config = dict(
    num_hidden_layers=9,
    hidden_size=384,
    num_attention_heads=6,
    num_key_value_heads=3,
    head_dim=64,
    intermediate_size=1024,
    vocab_size=7294,
    hidden_act='swiglu',
    norm='rmsnorm',
    norm_place='pre',
    norm_eps=1e-05,
    positions='learned',
    qk_norm=True,
    attn_scale=0.125,
    bias='none',
    tie_word_embeddings=False,
    parallel_block=False,
    init='normal',
    init_std_qkv=0.0205,
    init_std_o=0.00483,
    init_std_up=0.0205,
    init_std_down=0.00296,
    optimizer='muon_variant',
    learning_rate=0.00238,
    lr_mult_o=3.0,
    beta1=0.93,
    lr_head=0.00559,
    warmup_steps=0,
    schedule='wsd',
    decay_fraction=1.0,
    decay_shape='linear',
    final_lr_fraction=0.0,
    batch_tokens=65536,
    max_seq_len=512,
    doc_mask=False,
    train_tokens=354500000,
    max_steps=5410,
    dataset='wikipedia_en',
)
Each number is 128 + 24 x the weight over its row's rms, rounded and kept within 0 to 255. Layers, rows and columns count from 0. Numbers have three digits each. The size before them is the row's rms in percent of the matrix's.

# layer 4 attention value, 192x384, rms 0.0592, rows 161-183, columns 96-191
110:169118140070110085101126168135105179145125124078120116164162113099116109140141139109103144116155168140105117139143131151099122145111122090131141131129118106152149159102136096119176094130119112123122139108115130140138104120084137177105143128140106186167150143141131085156142129155124159063
102:153149136153152125133125116158093167109123129104122137122128138131096124076078115153143117153127153162135084099128115118144128143131088123127127188118138143121148161104141128169120123125111132138151142162133111121145121158100179142122133142086115106191141120141137122127169195134115090139
106:109111160135108107156126109097132114137159139088105119156096125131167143117134147158130138140137149109120088134166146132135165142115108116113084104118112107107129090085127107130077164131132138120129119131122125133137100122099151158146176139151144065096153108159106145111090147146071126107
096:165146107085118081143080107108169100126159110167114127078115137153123126088117135115131145116123110130118082119182118117138113138126136145134131181082136168106131147117139120103135138134114140135143115155123116100111121159172188140155189120121125152129091169147155090103138109095161111106
100:085136110124161128122114151125153148150131162133104124164114117138110151122106084120150120116110119130150166150079078155130094119160142125133160153152129142155100119145135172134148124128137073139108126152159128175138146147137151095126162123121112081202146150132096168141113104110135107154
102:160122115073190109134100081091127168076130134112139121184131124090170141126096099152125167125122153122126120148100109166174141111140138146129173152136141125135114105132137148119149164130129109122101125144128149112145150130147142145094113148096088150151137122123137117143112101126149130124
090:068117150128132141128110104112127074121121106124173089173151112154138133157118147145080124143128117126144131141172108138118097059151137097135096107130184130126144126153129114100121100114127146142130155134129137155132129142118147138097116148114145112120074146067161105099152161148087149130
102:092153125138136133155147075129102103110111143121127119140119153101119113177131072114096138145097099124160142138132147151123138148099113106122117108124120109158145080112133126115148135131130139121117073132122132149136177137091087142131141115176138104139144148144149088113140119100137156062
102:123137159134134189132143126117163060085154119119173142067136119051119109190085183130149098149121120124138148160118160135119165123118188125136123122111152135148158118144144115167129100131134073122116078101138145133091075133119122143126115115138159082137107138087109123124130119150165121090
088:121132136103095085149158120149133116128120123126131112124153154177114158186106144066129118125138088138118164165112135126115099107118129160112120150113100160140134145108131124142105124122122139124095166129130119126124099122122112125137112117126095158124148134112172155121104169108153102130
097:150146137090146141165106147115117110167125126085179094146124097106100140148138111172116096148113115128135103144124111157126167172089119121110147161135108137152103103114166161101116136127123148116136209082142128134141110137128161152146133096138111136156099121196186104136125140171154107132
091:141129105154129173120126075111123110120108134107131106133156127099108118076150087183140141135148133143153143120104118140119131091136142137137081143124071120137151125100123113120100144124143106134127172137054149105166170119132140099141183110099122115155168127134137115135129138146148163142
093:104115129072117148122109156176085187141139137152136141171122128155157095124140190139098141135140139132131123129107160155066150135118152135134096137145151119136112160110163123116108097124166127133126051137158157126149147120169131142138140088140152136110126118080119120127187118118169115163
091:144129148067094182149107113100126064115190110130146113137158125120151125106143110131120115130144113119148109122145171118144107084141150125123096135140119127132103143125118099161114115114108178126145139117123159120145119154120130113112178180148160135131130092102097124120142114145194126177
096:129106191116105083151106099138126109117123089109125160154097134154122102073163122146133094113102125129119131126150120081123138075140110160134147136127146115086107121147119138123123108127126092147138100095097109126152155107119186096124110180109160114123139098147128110090119092064114109153
093:140098127105205127118121126123114097130160147109129117095104143158106116139125124142118112126126096143122137159089121113108130127107100101127125126148129119119154167148139130093170132130128185126134143092087129122101136118119115112113113103119123152116161102046136091162120111103097126153
097:105133096112134090153098180080113145125132159160140113168100137106086126104145132143151116134135084098125097110137095097146161083124129128136106112129088159087123155132108117151149114120116142120114140120141121122120127099121137150128078102149141128148144104121120111129133142118082115132
097:135136158101129116132133137153100104134072147091112124141149137096100095109119091120056120132091115151110128133143110136113123139128124150122162176179113139158118148133121148145138125130109132140144103094123142126133114086169124126134156150088127091105122132120189117138167109135146161140
096:144120119146104119138119031142103133087184111125127142120130107145152120163129173172107126162172129100114128072109163120108152101099135108129138147130153111115128112087106134154157147124131157124120094134139131149109120104106135166141076143126125072093126144153141126129153128110134112110
092:106122131126143122143139128130137139139157128079129129134137122116116120093124194107116099112106119122126138144128141151134119172114159104136144110125163141147142163080114141124170078130142140129129136188123131150134130144107163128113123093096170121190128130114122142126072122140135167075
097:111127110125144138175071139151152073136153151128122110138117128123111130156120144116092134156104153169155128182081177082106171118156143136125116124142094102132120153144134150134098115127104147138130119096144109104101112099158103149180154163132118115088158128152153078155156164128178133128
097:099119112091099090106100096118112103091102143137125111147119129133109133117136112080131171121120125136120160148091127138113148112119110146130137098155101117102136136140136144155133146134117090123121126150155118124127139118087122116147131124139130110088114092137138109082142150143108178071
099:141127120140192163151144128124135171119143133110167121111090131107116121120117152156137090192091131139167137119153151147115109149141111134132135110151113146108127192146141141098160174128109099123133138087138090118137154145134145100115134119158128177215094132077100119078089146118136114139
# layer 4 attention output (transposed), 384x384, rms 0.153, rows 289-311,353-374, columns 96-191
110:122101169148107172145096138135142164137136104141079125100043131127099144161100120132177076171088150127159178148099159095139106155174130100082128126137143134106083100141151130092060142142111113119131144127154100097105121116130114121158108114142158112139122150122115126128115142086106133152
101:105068135096145156144110137080131107127153139144098131072118093150183116147108095098108146141108174158182132136096121142121095110152131162127120115134119134155101154116129114102129114112133083105086166108130173096117118138096104084129104130106126137099123160094122096148098104138102142114
098:130123110109143144137114146141124098103076110126147171115127152150105077127109120126159109115123093125117180148101182105110144125122149097125135122157094166136148176144135181106105114133077088100134130124150138144148116179120143106143119130162128167110095154134102105161108087138125106144
093:140076174156128114115138108118093157097089128123124090157126090115112110123126117151096110126106124122168174145107110123128110148133110119166146106146134130145125143133167191083119138131124097149065122138158156141133118142143121110107105107130115146132121123168113089171095091102115130126
095:173121118112108117122146122120130120111120119111106125103187130125152141160163114110138134162132163122113095110103159139100112123078146088108118091118141104148115125142136118169160177125151147147153114115116091110114100096083131082128121162111081110137085131107164073145152139194146111160
094:116105146161094134108174157144110115158114107131102107115117091127085113094148108102123131165095157109143107143176175095139112117157129099092096114138094170145122109128144137132131108161111119106145113150150109106124141109108144118143107121145107129118131146087133144113126147115101119115
090:169126105141142114157126125154107140147138137149133161123090129091156079142108138143164149134144132091114113101163134107096175139121098145092128130101169123146109127133156171098144101099086096090106116111041134153170140152131154130082088143090132117121132109130075109101095129076114111128
108:125118106133124142113103157106148140078147113102139144166132083142148188129131159162137124134143153110116123119146137104097163102131098111134125155147153123140151145141162065115127123117144126130144119118160112120158089170148116103109113153088113097138100132154090106139104131126088111145
097:089137101050111086121155128098138109175110175116137158164107135111130180090139153118116145096106144096113076129150146111127114131109080131127114131116132131120137133156153103106129140128119149132175106159083132107148132109204103135135140132109161167134102134138168143124118101066098133110
095:117123150149120126100097090149172140108136139121111152158115126092150161129169095144059096150125127166139110114124096157157121112135119134131102050123118146131140099130166103098124122098112131148159084105107144097116127110146138084096116109140167110143118106129097117140103157129131140156
095:118127115149125140089088156101086119145099096148130122133143151137093129085088130146114182163118151128120138154095170107132064118166128184098078114166155174129116129132147134126116115138138087123068137167104152131130155128136142145123120148155155079118137123073142117097171111139133131122
104:118122140097129122127115161173133138136152126128127093131112119145121148139125182082135129131129085131145103149128132139141164173116101114097132151134127139128099150158163141194126115129104123105100075138154133123129190119100146141158087093179127170124129125096102146122087113090105138124
105:153133125160151133102126099113131128160105162089115102144133142100129192173159095119153099151115133116168148122119128142124132185131137077090178139141115136149144114144130125141124159098142118143140190097129079113103104165128152144136162213101143125138116116141139121110121188159135141094
095:175163114194170130147114125110122163124118118132119130113057125150118125080139134125122096117125134141141156128117124124157154146130158110145170107141098141118123154115110139137146135143145128101089159129117134136110138145128148108099120134107110161115156124118105129145123085126127107095
103:133124118140108163088138108069135155158124116140143125094160140151155192136094127134156101151124144082108117165136094101129156138106161140141132144120059094089121142098071105118132151144124124196127186126135142099143105164118091124120165068180150163119132148092134065141116146133138124091
083:104127148141062130122094138153149094101124109125122146117139147141156131152104146115109169086143089082139145106146138101161141137142107133119158162152140081132093100135170164142137146133119122072139104097142130162140120135113135128161142165125139168120076129146136099103162136134177109117
098:179099165171124124090142143132129127133088137080153127125130142193104133086080103098073112113124128126159129095102171151127115121135119118097132147122177115131088137122141164089098119128113114089140104144163169115140130110115161141080119141100090093096160131144142111125119114150141145153
097:093136124124113200151108145091152152122155124138143111175076155149121186111147149139164184148117122110165095141156113145122085153103154174116064079124108125157141099084137096110157115138134114160083171128108124135098144151133133129118109130152158099119120118109140144082128153104125110133
104:104132145127174133122174159127135133122111182116132085101079138150149160099105116112129118097117133189146101106125130146110096125140140120162132136182145092105148119173126138105136087141111134144136139140138125106143140150151117103126134090119148117133104137120149170130114145096100145165
092:072105133142128088147113145112104118087128142141102121123144132133110139134125130130135138172121152092108172131092133098138133146104079142152144124114112094125079107149137120165078148095097131146142105143153075117117120126136123132141097134135123132127110136123096068147149093126105126182
103:131200111098126124122135108141131179133155110098141148150118112077129135122123107170147137075131084165088141171161145139154127138141112142136154117103133147096138185130133153136139139127142094118073113121076130134179153132080145110113112149159148134153144107117107118136084128118093085119
094:157139108162146167132140116129133154144165136112115159137111114145151133130113123166126120135105128161110132146154138086133124094140150162121095132133159148154128130113101173138108158107123138130143113140110123150139147131095136136127120121120147151099149134140135104180131099138095097168
097:145144098141093133150135101130089152129138123141140152113150082166137134121159102106125117121155151161128140130115084124133070124178126164140134144108126147115121103104125134155122167142155130093106143139127142103136100123121061134120119139126111126098100092140132146101145171171098119121
095:144150078140190135097148124125138095087097144127165125135146102168114106111125129103151098111117108149165092099128128100125151107148152140134142137134138130151109130146128137097114129094082126170127166140159151161163139125175131111112121142112136104116123111134138177089141107137184085095
101:180182108130117144127124107148146107149123147125115101171106136109082113116133128127130139098158115126129120139171145157129118146137116135092099126122085103169105093136102124117162130148168119137114106138136104151134134126167145094110112112162159135122094162134163192176103095122141154127
095:127136095146158135097103129173123194146129082169138141163135103109053124152100114104173142155127104115119170131151105121156142146111130143073137122083109153112124144146166093096160062128158084108122139109153165088144130140181123113102105116079105115091142148104116127126096135132144136096
097:169155148141129168083139176151090156160132114117134158152168135147137157132140115112173178109151154160108165150109148115127123156148120138160110147178110138125122096114135130146130097137138099103110161101114125110140127091116114108154103104147165105122138101105111137123165179150145133130
086:130122137095123109134152121092095124150099082141141124116109134125100090147132174120122155120132098095104109115150146146124160106130108150112102108132161128099165152129137108130131104114115146152123104140061145114126100098149106142142148156148150137063159056117124148102111127108118186090
094:053160125145095153140094151134134128157119123116140150116174096140153117186126179116132107127111127153106118132114155120129075180124148123138111126112118131070170119173107150141132132118136175188115120083145111113124114096109130139140124147130150118109136110119113178114119121120118126129
088:139113134116092136097098134149147125066105110091113161127145126119143149130127097107124166110131137131160148148149161116127106183093114102132162146121102143128120122142095135116141149126141140121103121132144149138130128119122119135144142137151148146163109149164132122166121117172172118095
097:191145150141098111156114161180094133165117118156114109094171137125129116120099136148165114172132130148126133161123159145139115144126137128099130118129145120094127130137096146108134126139134126045154145140117110152086136152096116118128138153123145120145133126156109143142148121148122078142
084:115144135153136111130126127127108132129069118143117137152113110191148123118163128131122128076148126120123131112136120098140131109150111169149154144115172126141107123133078156109138142084121149049119186124125121118123139082143119099094113138148124156114144129139094117139121112146105118128
085:148122092128180160139131130123171137146113128110115115113090150126106115144113159153174136120133131126111146125164133103103129131126172107191142140163136123109166124125103121139119125129154099112158140132171132163140155111094179142131125144110143167109139156139097140159118103100128112139
094:137110061155126151098132121147160133104150103131095162117100131089144156124128146137157155109129145091147121164121140098078130143109147110109078142147117123102157158156138153116110108169126150104132098097115111120133121138136111138141107101085139143098139164150084098134095178083117160144
091:113130169116109098120135135121134093142109122160116127152131130115181124113110156074095118112132139130086117127136162119125125111133123091145155141136149125112177144160104166109147150137135112088072131145155133125102116121144079148165098130172147103138103098129132129110171128170159124134
097:119134148132108141132127113154118123122122078154163134091135127153099123088129122146140143084130107116107134143148129116134141086157102151129111101115159114122092095125096125121078145140079140147151129152137106118125119115123113105127126102146143108086149092147109148167125093110085137094
089:108115093139112108102147100129113139184080137114115115094113124098098108149117113124130146124134113148109089131159123095110173081133121139116099126115094098142184117128111107082114111095125121089126088158113169183127100124101160135174086090097129110111146142120155159121113164131114119134
093:144123111154148127140117135202131119135140109133135100128092131110105098179115141140127148132144071123133109114101134164146091146138138113108096114126108145178121112195153116163184151137180149143098114117178128138106131156104146160104082106114105141118115128131153157126195144139131196136
079:104148087127141100121101147114151124076138104141131162121201101127108092102171153110102128151151156150114135122130195125099159169100142145154110129084105149070164172165151122156105159101104129074149123113161133170123113126136126117126108132120133102149110119120138164120153109131106171119
092:168077149134156129150134099175140142096111107141111118108120119070132072141148124146167093118135126171145128146154146123139149143135143073094174143129119102132156122132134099134122159100148143160124150108134119111137127109127109103157143091126143129131135121143127132124099139138132136139
099:158130116142127115117167103121120118142182136143102134126127077145132132116102106137154101145140154134112147109086155139122160111154128128149114084133196146156102132082109159110101176125124104146131127152086118122128110115075112111148089117136122126167144131106105098177118125103124108101
094:206151125157144149093132165155105117090068112163141136172123124104107120146103132116128141104089121083115129128140104149123157129123110136120152134093131148115131148155126133093159121141138133127110151074116081136151153125126142116113141118188175156146124116135102081128127087138103115152
090:126102107133135145121111118099131117173107087138131128131122089146132071132144101135142139099131122106135096144127142111160134113139124117124118116110116118155093140186188151107097102108065138200106130134128173135174127122153116106097073109152105142109137142129131160107165133138134127103
091:166108108138133138142141136086108129104110140116154149073142145154133173113138154120140125095137119131140158087163173112114118128132146121143128135108137148175138153107097144123150104098086124122176174143117178191142108100120161118160113113108141153121097135119128124126101124170136164114
094:066114147117132127109141138097123182120105132152161122143144088113132099139133144153093067181121122138107107143124111156152084150126152122179133097109117099122134115133140086138131071132105127090160122103163136122121118125135135128113121131083085139121132128079108164168126152147102088135